Weights of a small transformer language model: width 192, 5.83M parameters.
Each number is 50 + 15 x the weight over its row's rms, rounded and kept within 0 to 99. Layers, rows and columns count from 0. The size before them is the row's rms in percent of the matrix's.

# layer 8 MLP up, 768x192, rms 0.0957, rows 731-749, columns 0-191
099:64 24 53 31 69 59 43 27 53 61 46 69 77 54 47 76 37 61 57 30 56 61 43 34 52 51 60 63 28 51 59 46 40 53 60 58 44 35 56 75 54 55 62 64 48 64 36 70 46 33 46 38 25 62 67 55 50 56 52 53 24 26 54 44 55 61 51 65 76 41 42 58 37 56 56 47 55 54 25 88 57 54 38 72 64 48 00 39 35 37 55 38 48 56 44 57 42 44 67 59 59 49 43 30 31 55 51 51 57 48 23 60 78 45 61 42 50 26 39 63 41 33 18 61 49 59 31 48 38 39 42 66 42 22 50 45 45 25 40 51 55 37 62 42 38 49 55 44 84 49 74 63 59 38 73 66 17 41 54 27 56 75 46 24 32 35 43 42 46 49 46 65 63 52 54 62 91 59 80 37 28 63 73 57 72 41 80 54 48 28 56 19
091:28 45 57 40 57 30 52 45 48 44 19 50 52 56 65 55 37 53 63 59 42 61 48 34 73 63 71 46 58 33 41 63 61 42 44 80 68 39 57 29 69 61 71 51 34 31 42 68 60 57 75 72 14 53 55 54 45 48 37 37 54 51 19 47 58 64 45 60 28 51 47 60 51 35 32 59 48 70 32 50 62 33 59 40 54 56 58 69 45 46 76 21 58 50 72 62 46 42 53 49 78 17 50 49 58 70 75 53 44 52 47 79 52 39 20 36 44 24 59 94 55 62 66 56 48 58 73 61 12 52 32 15 49 33 64 47 47 27 16 54 55 65 68 39 54 60 53 61 78 49 68 23 55 55 57 49 61 47 33 30 53 32 24 58 62 29 64 59 28 57 63 67 43 62 74 56 64 56 37 38 40 45 38 30 38 33 62 42 30 70 62 45
108:60 50 68 39 71 41 68 24 50 45 26 58 47 67 35 72 24 49 16 63 38 36 51 55 62 62 39 59 14 43 42 41 42 57 62 68 97 70 56 30 52 54 41 66 31 18 40 29 54 52 61 67 38 52 37 20 80 26 51 55 30 58 34 36 52 63 51 59 53 78 65 42 50 42 75 54 38 58 54 59 58 37 58 40 54 55 48 54 58 57 44 52 32 37 39 28 55 68 67 42 54 33 33 28 52 58 74 18 65 21 20 68 50 55 40 43 31 33 52 77 67 53 30 38 70 74 38 54 52 37 45 71 63 69 29 48 20 56 24 46 42 62 52 65 47 51 60 54 62 56 53 77 65 70 57 60 55 44 87 42 50 62 30 57 49 55 43 42 75 67 46 30 49 38 57 44 48 47 72 36 59 47 71 40 62 55 63 70 41 42 46 29
095:46 80 27 18 46 54 54 58 54 48 67 50 60 67 48 38 91 43 39 58 60 39 69 25 32 49 68 80 40 54 61 64 53 49 53 70 70 28 42 45 42 41 41 64 56 45 43 44 49 40 70 41 53 66 46 49 37 47 75 07 39 36 35 46 31 51 35 51 48 46 39 51 56 41 61 63 34 45 43 54 39 21 37 59 54 24 28 63 43 40 45 60 50 46 34 19 46 52 52 66 30 51 58 42 41 64 89 38 57 52 48 61 67 51 55 27 52 46 74 45 28 44 99 28 63 56 45 52 40 45 40 79 37 29 57 55 57 34 66 51 37 32 68 75 20 48 42 47 61 62 60 61 39 88 61 73 42 38 63 26 40 60 67 41 56 49 41 52 44 40 73 48 44 39 45 59 59 38 69 61 72 34 63 80 39 48 42 56 39 54 87 63
099:39 55 57 52 46 47 71 30 61 42 64 46 40 25 43 53 45 55 48 32 66 50 40 33 70 57 61 75 46 56 75 52 35 68 31 45 47 29 52 38 53 55 55 14 40 58 39 46 52 45 13 41 39 77 40 63 67 65 28 56 49 43 45 33 33 45 32 34 37 46 54 56 36 63 38 80 50 52 57 48 46 55 29 56 39 59 48 61 41 84 63 60 75 40 55 46 31 42 72 38 26 46 40 62 47 72 32 64 65 52 34 41 76 75 53 57 58 60 57 43 56 44 20 54 41 48 34 40 67 57 42 39 46 68 65 41 18 47 47 38 87 47 51 72 35 75 42 74 93 51 69 53 82 64 54 63 52 43 43 43 73 43 43 47 59 41 40 55 54 39 48 80 50 48 68 55 57 76 65 60 15 57 84 78 41 46 34 30 48 32 48 10
097:34 45 69 45 45 43 56 55 42 45 70 44 25 76 30 52 40 40 57 28 22 50 42 22 71 28 74 71 33 20 26 45 69 73 36 55 60 42 59 24 32 66 57 51 36 50 66 48 61 44 34 39 42 58 60 74 70 60 51 57 73 32 14 23 51 46 37 35 60 54 49 65 46 44 26 73 56 47 56 91 40 31 47 44 51 75 60 76 39 44 57 47 31 47 49 50 36 36 69 28 45 34 47 65 62 64 68 38 43 49 57 53 29 54 53 46 53 65 51 50 61 57 39 69 47 61 41 45 54 42 43 34 33 73 51 72 33 61 59 46 82 64 56 06 41 61 43 61 75 54 49 49 68 39 64 52 67 61 65 40 40 51 61 43 40 47 62 76 41 65 63 63 45 46 67 51 48 55 57 60 29 35 71 32 48 87 54 49 06 41 30 30
106:36 46 53 41 55 82 47 33 68 33 75 70 69 49 36 62 44 42 56 25 65 58 37 26 48 68 24 58 48 30 46 66 43 71 63 47 48 59 40 58 41 62 65 28 64 61 41 55 52 49 25 63 09 38 54 30 45 60 68 45 49 12 61 56 28 62 49 44 32 44 57 46 58 37 42 56 56 21 31 38 43 66 42 47 34 12 54 53 54 43 61 46 72 45 61 89 34 56 40 48 72 51 66 47 67 55 36 74 55 70 48 28 68 42 61 29 68 63 55 36 67 66 32 48 40 54 67 22 24 73 38 43 54 44 53 33 34 46 58 44 47 03 48 63 34 72 49 58 59 62 72 40 67 60 66 62 40 31 49 62 52 56 48 34 55 44 33 40 27 77 40 61 73 73 59 41 76 40 73 46 62 50 74 69 58 70 40 64 42 46 47 61
110:68 47 55 60 40 94 73 50 37 64 59 59 10 58 43 34 45 60 48 47 50 15 73 58 55 43 42 54 21 62 43 56 30 44 48 33 60 29 76 53 48 45 71 61 65 44 55 47 53 51 64 99 37 59 54 36 42 42 54 34 57 33 37 38 57 62 34 52 61 26 54 66 30 33 53 67 49 47 45 46 65 60 19 38 64 62 51 51 51 40 41 37 55 54 31 60 60 37 59 57 29 57 70 45 50 69 22 35 30 51 50 22 42 47 47 49 35 39 50 46 51 13 37 66 25 70 54 56 56 33 40 87 41 60 55 39 48 41 61 42 48 55 60 79 36 65 08 67 43 42 63 54 40 44 55 61 48 55 59 72 77 52 09 38 39 41 40 59 62 45 70 43 67 63 47 85 64 62 46 55 61 26 59 73 46 46 47 61 56 53 50 53
102:43 61 71 27 63 33 53 40 48 56 63 57 21 64 47 35 42 51 67 79 33 46 43 62 50 75 32 60 22 35 55 69 42 57 37 55 82 44 49 46 68 78 71 47 28 43 56 58 47 56 41 38 39 41 53 44 46 44 54 52 69 52 62 58 24 43 69 30 42 56 57 47 66 65 71 50 24 32 58 50 63 60 41 45 45 49 18 59 42 53 82 66 30 50 70 43 27 48 61 52 51 58 16 47 79 67 40 39 51 72 46 59 50 38 47 19 64 38 24 56 57 52 60 71 51 91 58 14 60 62 35 45 97 52 43 40 40 49 52 76 48 45 68 49 45 67 31 72 56 57 55 39 45 05 26 42 59 54 29 48 52 56 64 49 44 34 35 43 19 57 32 51 73 55 77 57 49 29 73 47 42 29 52 46 46 52 60 36 51 59 51 51
102:04 34 56 53 39 60 32 62 51 68 61 45 37 49 33 52 42 50 49 30 34 29 57 72 77 59 61 71 39 38 13 73 29 59 33 72 57 53 71 40 52 55 74 41 68 70 39 30 49 43 78 76 41 50 46 68 81 52 40 37 32 53 42 53 37 54 40 14 47 46 49 52 74 56 35 70 53 24 59 28 42 40 43 44 44 92 73 50 72 58 58 54 75 51 49 59 39 41 66 54 54 17 43 56 56 54 48 63 45 66 40 46 64 52 43 31 64 52 42 79 42 55 48 60 28 47 43 43 49 66 38 41 72 44 42 56 54 36 45 64 66 27 40 57 42 70 58 61 38 58 49 59 53 46 52 52 95 81 37 48 59 40 48 33 39 68 57 82 53 45 42 24 30 50 51 62 66 18 50 35 50 60 21 46 72 48 52 35 33 71 55 56
101:69 59 62 61 33 45 34 70 56 39 70 64 34 56 81 39 45 39 68 34 40 39 51 29 64 53 83 61 25 55 67 81 44 69 36 51 48 38 34 36 72 41 32 29 33 41 61 46 69 21 44 60 43 79 51 42 58 47 57 64 46 41 59 59 22 60 33 45 41 50 49 64 67 42 12 66 54 64 61 44 67 41 50 74 81 20 54 61 34 71 63 63 48 29 37 44 34 40 60 29 34 46 81 59 40 36 55 65 74 50 50 53 69 65 50 10 62 36 24 49 55 27 67 57 35 57 64 29 59 41 43 41 21 32 52 22 48 65 29 33 46 55 60 39 48 55 43 42 39 79 48 60 42 23 73 67 51 38 56 46 24 45 52 57 50 50 44 67 50 53 43 56 42 70 49 71 73 78 50 70 40 64 47 52 54 48 38 33 49 38 80 59
101:39 47 85 43 47 66 47 49 69 38 72 60 53 53 36 73 60 28 59 46 47 34 29 49 48 72 47 36 28 57 57 52 41 51 15 52 74 58 56 50 67 65 75 51 36 40 60 64 95 35 49 47 38 29 39 33 37 47 55 44 37 53 51 37 43 56 28 37 43 42 54 59 79 46 47 59 57 58 56 35 44 59 56 25 30 35 66 67 67 76 40 37 33 29 57 41 19 31 58 63 77 30 44 29 49 59 99 32 66 65 51 47 39 77 74 43 58 46 40 48 43 59 61 36 38 64 59 44 26 15 42 65 47 58 40 36 52 45 37 50 51 26 80 35 45 49 63 68 61 49 49 49 55 41 63 60 38 61 66 30 65 62 34 46 35 50 37 59 27 70 71 42 26 53 71 40 61 50 87 41 63 27 61 33 36 75 65 62 39 63 42 55
081:63 48 43 84 33 69 58 58 41 29 51 70 66 34 64 56 32 62 52 28 61 30 43 39 45 42 45 56 44 43 48 35 42 49 49 72 28 68 42 75 52 49 51 48 63 56 42 79 63 29 46 48 50 37 63 48 62 63 69 50 25 27 58 60 59 52 50 38 71 55 51 56 65 57 62 78 43 34 15 51 44 65 59 47 27 40 43 37 56 68 56 53 52 48 46 30 47 40 54 63 57 44 52 28 44 82 34 98 41 76 23 22 71 51 67 44 35 53 61 33 29 49 36 56 61 48 53 14 34 36 39 41 32 29 21 48 61 29 58 44 67 00 79 65 46 48 57 63 59 47 60 62 35 63 76 47 60 59 70 39 54 56 37 55 44 44 38 45 62 57 34 54 58 67 50 52 70 75 66 55 33 55 35 68 22 41 75 53 35 59 37 67
107:31 56 75 34 34 68 50 19 66 50 37 81 52 44 60 67 40 46 51 54 56 25 29 32 25 68 37 64 29 67 49 79 46 55 39 47 39 54 62 45 46 60 93 29 33 55 81 51 54 29 48 56 40 64 62 69 44 92 51 52 23 33 48 48 32 53 31 63 39 48 44 53 46 39 56 49 40 23 81 63 49 75 63 23 31 70 61 45 48 53 72 64 57 53 52 61 57 41 54 43 50 67 37 63 61 82 42 56 47 47 65 41 73 49 64 28 70 22 58 61 44 51 62 49 55 41 77 37 51 26 44 65 59 53 73 79 39 45 30 47 60 51 38 74 35 68 40 22 48 66 18 65 56 54 44 60 39 59 39 23 61 53 38 30 61 50 34 50 15 44 34 62 48 43 68 56 44 57 44 55 35 42 49 12 52 53 44 37 49 58 53 41
100:24 41 31 53 66 29 27 65 79 57 51 47 31 42 58 61 73 62 94 49 46 25 63 29 26 30 57 44 45 58 50 79 69 50 40 44 37 36 48 52 57 67 59 41 63 43 54 35 47 67 66 65 59 42 70 55 50 44 43 13 60 51 67 49 32 51 53 36 15 30 60 62 72 43 37 63 50 53 60 70 59 37 63 62 57 56 54 79 47 43 62 33 48 64 56 49 41 08 55 78 18 54 43 07 47 55 73 83 57 59 40 59 55 40 52 32 68 50 44 62 57 37 62 62 36 54 30 32 01 60 43 40 44 66 50 38 41 37 60 60 41 33 53 38 31 61 58 45 40 55 66 48 59 34 36 64 48 54 55 47 52 33 50 41 46 70 28 83 20 60 31 43 45 39 66 66 65 70 61 34 55 50 58 59 68 61 53 45 55 50 61 66
108:42 50 71 50 63 53 75 39 47 45 28 46 50 59 22 55 43 23 63 29 62 49 38 50 43 38 63 55 47 42 61 73 45 59 46 91 63 59 33 48 51 72 33 24 15 47 50 61 56 25 38 63 25 68 43 48 77 50 35 46 31 22 63 62 53 69 64 46 25 63 32 51 56 59 42 80 69 69 69 33 46 44 48 85 31 34 60 42 15 71 49 15 53 56 51 51 36 24 66 43 48 48 53 36 48 70 37 58 69 44 40 50 49 65 47 53 64 35 70 52 42 70 35 50 61 49 58 59 57 87 36 28 37 56 48 57 48 47 59 39 50 63 64 51 53 17 32 44 57 61 64 70 62 44 55 50 36 64 64 47 33 33 47 38 80 60 62 72 22 48 83 49 48 61 69 28 56 46 56 56 16 67 61 48 70 58 47 30 68 56 57 42
095:61 27 52 41 53 49 43 08 53 57 13 88 62 64 54 76 61 43 41 44 49 57 50 11 65 62 60 65 37 49 51 45 60 41 35 73 45 63 67 54 58 47 82 56 80 39 58 59 58 59 50 56 38 43 48 75 53 58 49 38 42 44 46 49 50 67 59 58 30 74 55 59 31 22 48 47 26 41 35 56 87 47 62 47 26 45 40 60 57 36 51 44 40 25 52 83 44 54 55 51 44 57 43 49 48 28 37 51 67 87 37 53 61 72 65 38 76 33 43 43 44 46 47 91 47 53 49 20 59 52 49 55 41 45 35 29 18 66 66 43 64 58 37 51 19 45 46 29 61 44 49 59 61 39 42 63 63 66 62 71 40 61 45 25 49 46 33 46 24 41 45 41 79 46 59 60 64 45 28 35 83 16 40 37 66 76 51 53 51 45 42 47
092:36 25 52 50 61 32 84 43 77 29 66 36 47 64 50 30 37 39 48 38 68 44 46 44 71 68 53 57 71 69 28 57 61 54 58 65 46 64 59 34 61 58 57 26 44 74 52 40 47 40 53 74 60 39 41 35 44 58 62 39 40 62 00 55 36 44 52 63 39 33 55 58 59 60 65 68 37 18 56 58 59 69 37 63 23 66 54 73 41 56 71 55 61 42 44 42 63 63 87 46 51 38 70 29 38 43 48 69 57 48 51 69 70 44 25 30 60 44 72 57 50 07 51 55 63 45 74 34 44 58 35 52 75 66 45 51 45 80 72 21 66 73 51 59 42 69 32 81 53 60 67 59 59 44 36 60 25 46 26 48 25 72 62 34 30 58 49 43 39 35 35 15 51 48 54 56 56 58 41 49 64 57 47 43 51 46 62 39 43 45 49 22
100:68 51 38 25 39 71 41 21 59 38 65 56 49 54 30 91 44 69 55 41 28 72 15 58 41 60 63 46 25 62 67 47 27 40 48 46 57 64 55 25 48 37 36 29 27 59 49 35 82 54 48 33 40 61 65 32 45 57 43 45 37 50 71 35 31 53 53 65 38 42 85 48 52 64 77 66 55 61 44 47 75 61 55 67 59 47 36 23 55 52 57 16 68 42 76 43 31 28 79 36 53 27 52 34 37 41 58 50 89 54 52 62 65 51 50 35 84 22 42 44 45 60 67 77 34 63 36 43 37 72 47 54 58 41 50 60 12 35 42 50 54 62 26 59 41 59 38 38 66 39 48 70 28 56 38 72 69 66 57 52 51 67 31 28 41 38 38 46 69 49 46 39 54 51 54 58 44 48 44 52 54 73 48 46 72 43 59 61 33 38 50 59
# layer 8 MLP down (transposed), 768x192, rms 0.0903, rows 731-748, columns 0-191
100:30 60 59 35 34 28 67 65 66 73 48 31 31 35 35 48 56 50 53 56 23 55 50 40 35 61 20 47 65 64 51 52 43 61 28 24 52 65 57 31 63 42 52 61 22 70 28 56 47 76 59 60 41 13 46 48 32 76 41 78 60 60 26 53 68 28 72 48 50 70 42 51 52 51 40 41 39 67 61 22 55 64 48 68 51 54 90 53 55 39 65 70 45 20 65 42 48 43 43 51 48 43 38 54 34 54 36 59 36 53 52 61 70 71 63 46 28 48 47 47 66 70 60 54 61 63 44 29 48 49 96 70 56 48 26 24 40 68 16 52 05 42 58 51 52 37 59 51 43 37 44 80 63 51 52 47 59 47 61 70 43 40 70 34 70 76 46 55 72 45 31 52 48 39 31 23 39 45 15 56 62 65 33 48 52 56 53 52 51 55 49 57
097:71 62 65 42 71 57 51 75 68 59 76 35 50 60 27 52 78 69 48 45 21 40 41 43 50 41 77 65 45 75 57 13 61 69 54 63 69 70 26 60 56 16 32 76 62 58 25 45 56 42 61 44 42 50 55 26 88 65 50 55 35 60 48 45 29 39 24 54 42 50 73 56 43 45 52 36 52 45 40 32 55 68 27 52 67 36 47 40 40 66 40 37 51 59 46 62 31 37 72 71 73 48 51 31 40 29 32 42 40 32 40 65 35 67 69 82 47 68 53 22 45 52 47 49 25 55 64 55 57 63 46 39 52 34 45 48 53 52 36 48 24 16 61 74 48 60 45 45 57 67 54 61 34 52 20 55 41 35 49 58 64 55 21 48 70 77 36 25 40 67 57 52 46 59 30 54 42 41 39 36 57 47 58 50 48 45 67 67 86 46 47 19
109:51 62 67 48 27 46 31 81 31 42 52 56 12 65 77 31 36 32 59 47 61 47 50 33 53 43 51 54 66 55 45 65 41 39 55 63 56 21 47 51 33 27 67 20 30 59 86 49 53 70 57 47 44 87 45 35 47 38 61 38 46 45 67 50 35 49 72 52 41 54 67 46 35 41 68 45 72 29 60 42 74 68 49 30 63 41 46 62 54 26 37 51 43 69 61 37 28 41 27 72 27 47 72 66 46 51 22 56 63 50 57 80 53 45 51 65 80 40 51 58 46 54 46 42 59 56 75 38 41 56 49 72 55 58 39 58 74 26 53 65 47 41 36 64 58 41 60 43 59 09 45 05 64 28 67 57 39 66 54 60 74 56 67 62 52 28 50 68 65 50 47 36 51 48 49 55 57 71 50 40 45 28 63 23 60 33 14 33 42 49 62 53
094:26 38 55 63 54 62 71 33 49 47 36 61 41 65 62 78 43 40 28 68 56 85 42 37 63 41 29 28 72 37 51 59 33 58 68 52 47 77 30 37 51 63 29 54 49 24 61 69 66 45 44 59 50 29 45 56 23 49 48 53 51 33 68 42 44 68 56 42 58 69 57 43 61 53 52 59 58 40 39 38 63 59 60 47 28 53 51 35 48 42 57 48 55 40 45 49 05 61 61 38 66 56 44 57 68 41 63 43 20 33 47 67 53 40 30 69 60 23 52 42 68 45 25 29 91 51 49 39 65 37 50 34 35 51 33 53 36 54 75 60 56 32 53 29 97 61 53 60 38 42 53 46 43 33 33 67 66 99 42 71 66 48 49 50 48 74 56 69 07 83 60 49 48 51 60 44 48 53 66 39 23 58 49 61 54 60 32 56 43 28 52 43
106:43 64 37 60 51 76 70 61 36 58 54 58 62 63 55 22 56 48 65 59 53 43 53 49 42 44 63 35 57 54 12 45 49 65 38 51 71 51 33 62 44 74 52 76 51 66 51 56 58 32 63 31 69 44 44 66 55 47 39 51 55 42 74 30 56 45 53 45 54 73 43 76 62 38 52 10 43 51 13 41 38 51 53 44 27 33 57 55 41 64 55 65 39 70 24 62 60 76 65 72 77 46 37 50 41 37 45 28 37 72 58 68 21 75 52 53 33 21 62 30 22 78 43 55 38 56 66 52 54 22 81 31 45 70 50 96 46 44 47 57 46 60 59 30 47 57 44 69 40 56 48 50 47 54 03 80 48 50 25 59 62 51 23 38 44 58 43 70 36 55 59 28 54 46 57 39 32 22 33 55 54 41 53 42 53 59 50 42 69 67 43 47
095:29 48 33 51 52 68 20 27 60 50 37 62 31 43 45 42 53 49 48 47 68 58 40 59 48 56 24 38 42 37 50 68 18 33 50 61 74 53 49 72 74 61 57 46 53 53 42 42 42 45 66 61 56 57 63 45 69 31 47 52 39 47 80 09 81 42 44 50 34 42 63 41 74 46 25 57 64 77 57 23 39 52 62 46 26 66 23 10 72 42 64 55 53 38 49 45 51 48 57 50 48 54 47 43 68 54 65 57 38 18 84 56 59 64 47 57 75 69 46 35 66 61 47 64 14 44 50 51 70 61 36 38 91 49 29 54 46 25 24 64 55 67 38 99 49 76 40 27 49 44 42 53 54 58 51 59 33 34 52 64 38 51 63 51 60 47 66 47 43 55 39 51 56 51 32 67 20 34 41 63 31 55 64 48 46 47 45 42 77 37 59 43
112:41 39 44 78 47 52 45 86 44 39 75 32 37 48 62 40 51 42 66 49 57 32 41 57 37 52 51 56 58 37 51 84 61 68 59 29 66 36 46 25 52 43 54 40 54 54 53 65 52 59 25 66 49 54 48 53 45 74 39 34 72 52 54 74 62 78 82 67 76 60 69 40 65 57 55 29 68 38 99 44 23 58 52 39 50 62 41 49 59 17 59 56 48 60 59 32 51 47 35 59 57 39 45 53 52 52 46 42 48 83 40 57 39 48 57 29 70 44 52 53 40 47 34 33 40 57 06 70 66 53 14 42 64 32 48 19 77 39 30 64 31 66 37 64 33 39 23 71 42 63 51 40 35 55 23 64 60 46 37 37 44 65 52 50 62 35 42 19 68 38 40 38 63 49 31 43 42 55 51 59 59 32 68 35 52 61 49 65 27 55 56 39
107:24 04 66 57 54 42 66 45 49 42 51 73 35 36 36 43 56 54 64 48 61 45 67 39 40 18 74 64 56 70 44 54 29 52 52 24 55 38 71 41 60 22 13 58 44 41 35 52 48 35 68 47 56 39 64 55 43 70 46 54 47 46 38 66 62 63 44 59 21 47 47 61 75 55 21 61 48 52 63 60 52 47 64 33 37 46 53 54 29 53 63 26 71 48 60 47 41 49 71 61 37 37 32 41 61 62 66 72 39 60 29 54 57 51 22 50 42 70 48 58 58 56 27 53 60 86 39 33 74 51 18 60 70 56 65 35 31 55 42 62 25 50 61 43 51 37 61 50 63 63 39 45 70 44 48 66 64 53 79 45 81 68 52 47 62 48 41 59 36 35 51 19 60 42 74 38 33 72 44 99 41 44 35 26 58 41 27 44 63 56 62 31
103:61 28 46 56 29 34 37 37 60 63 67 67 42 51 72 53 50 66 73 65 57 47 52 27 50 43 48 51 44 27 31 55 41 32 64 47 32 15 43 68 33 47 32 45 30 42 42 43 45 60 65 50 46 28 49 17 50 29 49 84 62 48 55 65 40 67 68 48 40 39 51 16 57 33 66 59 59 18 50 71 42 89 55 51 52 67 69 44 42 53 48 68 49 43 39 42 45 48 20 51 38 72 62 64 51 22 56 61 68 50 49 75 69 31 65 85 25 36 56 62 41 36 38 43 49 38 51 81 70 58 88 65 45 41 65 48 26 30 66 60 49 48 37 49 64 73 47 61 54 62 32 57 73 36 49 26 48 71 29 76 58 50 52 30 38 21 56 66 46 28 48 65 62 41 66 35 67 25 43 49 57 52 57 66 32 75 50 57 37 47 43 64
102:51 66 44 64 49 72 47 40 54 88 60 81 52 43 60 49 43 70 35 41 38 36 42 29 68 70 68 51 57 49 41 53 26 54 26 31 47 28 48 65 57 25 42 51 44 32 30 54 70 49 31 43 30 59 38 56 36 31 62 44 65 41 51 68 41 44 36 26 47 37 58 55 37 53 29 30 65 37 77 39 38 53 36 45 76 23 56 47 66 48 29 21 28 49 78 47 46 18 62 16 74 38 17 68 64 40 40 47 60 56 56 39 56 60 65 47 31 61 22 49 50 81 44 46 15 61 57 56 43 58 54 74 41 40 34 46 55 45 40 49 38 53 67 68 34 64 37 80 56 67 47 45 53 43 67 67 65 49 92 37 30 35 45 67 55 48 61 49 78 57 62 52 62 73 57 42 54 61 36 74 52 48 54 54 73 48 40 41 54 65 78 30
098:25 58 41 32 50 28 59 54 34 51 39 39 36 50 48 43 28 65 40 46 55 56 26 47 66 49 59 38 46 57 48 46 32 46 57 41 69 46 62 38 52 50 28 69 53 62 69 65 05 49 24 58 35 48 64 34 71 44 62 55 64 65 27 47 64 38 33 43 30 31 78 27 75 49 72 92 45 53 43 52 55 63 21 72 29 48 28 55 36 42 70 66 56 70 38 43 57 54 38 47 69 63 72 62 47 56 37 48 78 56 36 62 35 42 50 29 43 45 52 29 42 42 54 47 56 48 31 82 73 38 31 52 76 43 60 67 68 75 49 16 93 34 72 67 61 61 81 54 27 57 49 50 45 77 33 38 49 53 50 72 47 38 38 32 74 49 62 37 48 52 42 35 50 44 56 22 51 60 52 38 38 73 31 53 34 57 43 50 43 57 54 78
098:54 77 67 34 46 60 23 63 47 59 71 24 64 43 59 61 52 79 63 39 50 42 42 60 38 55 43 49 50 66 69 79 37 52 32 37 58 45 81 19 48 42 70 42 52 38 33 65 57 51 49 72 61 76 12 49 43 50 63 21 59 36 66 46 34 35 47 49 34 51 35 49 56 60 45 49 47 47 64 37 28 56 54 44 57 56 46 56 51 62 49 50 40 32 58 43 47 74 28 43 51 38 50 50 28 24 04 57 46 73 52 55 29 41 75 67 64 54 54 64 37 64 37 40 54 27 55 62 55 39 56 64 54 83 61 75 47 33 22 63 22 52 52 19 48 69 42 49 74 47 72 31 60 38 70 48 47 45 57 29 31 42 37 78 29 32 60 47 45 22 77 40 54 88 35 30 40 69 51 49 51 72 41 60 53 47 64 63 64 34 68 42
085:43 47 41 31 48 43 51 19 54 46 52 45 53 46 35 53 64 44 55 50 49 37 59 58 37 55 53 32 72 38 60 03 72 63 40 45 54 64 47 35 68 46 74 52 36 44 43 43 57 93 61 63 71 50 25 62 66 21 46 64 56 66 37 55 61 37 54 52 55 31 32 39 43 39 62 17 44 75 60 62 42 47 43 77 60 44 59 26 40 58 35 89 54 47 45 53 64 47 60 32 53 81 44 68 47 35 55 41 30 31 44 53 42 71 66 76 83 66 34 38 48 63 61 43 46 52 39 51 57 39 28 42 68 51 25 50 63 35 51 92 35 61 35 49 42 38 44 49 47 42 24 43 78 89 40 75 57 44 47 70 24 40 53 35 39 65 61 46 32 32 46 75 32 40 62 37 37 50 16 46 58 44 54 50 65 53 71 76 65 59 32 52
103:58 57 35 58 62 50 56 55 56 56 61 30 41 56 55 63 57 61 53 59 53 42 27 64 46 55 36 65 56 42 66 38 68 57 44 54 47 51 08 69 22 62 43 64 80 22 26 63 11 38 48 51 50 52 31 25 41 74 54 52 39 37 35 59 34 71 45 58 44 48 41 35 44 53 57 56 72 64 53 39 35 48 60 48 57 49 61 40 36 61 27 35 44 42 45 67 56 60 42 63 47 27 37 83 36 52 39 32 21 64 60 39 53 39 37 45 39 73 62 64 39 37 84 34 74 46 35 54 37 61 35 18 63 68 63 45 51 44 42 60 47 41 67 53 74 50 63 51 25 53 62 23 68 32 41 48 49 67 43 66 66 71 21 43 82 53 29 58 44 66 84 67 58 98 17 37 48 70 37 47 32 70 45 63 44 28 49 63 65 38 54 50
092:49 73 82 11 58 67 53 81 10 63 14 54 62 31 38 37 57 42 77 70 49 37 54 57 62 78 43 53 64 40 32 56 50 65 36 33 69 35 40 49 75 62 38 64 49 19 58 51 30 32 45 66 50 67 27 60 50 51 53 63 38 60 45 59 50 47 51 62 69 44 58 66 50 58 68 60 43 46 24 39 49 43 52 46 40 54 45 63 65 41 40 37 30 50 45 27 33 56 62 55 88 40 50 64 51 74 49 32 34 54 56 39 09 55 26 59 45 47 12 56 63 70 64 61 29 50 56 41 54 63 72 39 37 43 39 36 43 35 37 56 44 50 86 83 35 55 56 68 65 66 63 47 47 43 46 79 43 43 56 46 19 50 65 36 49 31 49 51 46 59 59 31 61 68 34 25 62 30 40 37 63 62 62 75 55 42 30 59 46 59 43 52
107:63 63 42 60 45 49 54 42 54 54 67 46 51 29 37 54 33 54 51 66 56 59 32 53 50 58 23 60 18 39 22 54 65 39 47 22 57 73 60 66 60 52 82 37 63 42 42 36 36 81 54 34 40 64 63 59 49 04 55 34 51 51 53 75 67 37 60 56 59 46 54 69 35 45 43 16 53 85 54 51 50 75 61 57 49 58 71 83 47 30 63 32 32 43 33 36 36 45 68 37 47 59 58 47 43 66 57 40 37 51 67 85 67 37 62 59 44 44 48 40 32 43 60 50 48 66 44 45 37 26 38 67 45 58 42 57 57 30 55 54 18 65 30 44 40 53 45 50 52 43 43 26 61 72 26 62 25 44 58 54 35 51 65 32 73 26 45 15 84 66 54 46 37 60 41 54 16 69 62 63 80 56 49 51 56 37 74 36 82 61 42 49
097:44 33 66 48 50 39 37 64 44 47 58 32 61 31 49 42 36 39 58 78 50 65 61 36 62 25 72 69 42 45 41 30 72 26 55 56 40 41 25 40 27 58 62 31 71 64 27 64 65 37 44 54 39 49 30 42 41 49 56 68 85 22 87 65 70 50 71 53 47 63 39 44 49 49 70 40 70 67 55 59 26 69 66 65 43 44 47 31 60 76 69 64 54 60 33 50 44 42 25 48 55 69 54 60 44 52 59 50 75 49 56 52 34 57 77 54 36 59 33 39 20 45 40 44 46 56 53 47 39 37 49 37 80 62 55 64 80 56 79 44 48 55 59 43 66 69 36 52 04 53 51 38 25 76 37 40 76 34 42 65 25 51 53 47 58 59 49 39 40 29 46 20 39 53 59 32 43 58 67 52 40 73 33 58 27 23 51 41 22 69 53 61
098:56 53 15 36 58 34 30 77 25 55 71 37 49 36 43 37 72 64 67 55 43 63 46 32 44 56 65 50 52 71 27 44 46 46 44 48 30 40 60 64 79 23 72 50 54 41 84 51 49 37 51 29 68 43 26 42 46 51 42 50 48 66 49 68 43 77 64 66 45 35 59 40 54 58 43 35 62 40 48 96 38 43 65 34 80 54 56 24 23 32 56 54 57 51 66 29 64 47 51 65 46 49 56 46 50 50 77 48 59 25 55 50 82 47 53 33 55 37 74 89 56 63 58 84 44 17 45 54 47 32 74 51 21 51 43 63 39 71 62 51 59 44 39 47 57 39 70 45 62 54 68 54 29 26 87 51 46 33 55 33 35 54 58 35 55 39 67 56 44 59 46 57 39 30 40 55 36 28 34 44 37 46 28 22 44 53 77 51 42 31 43 49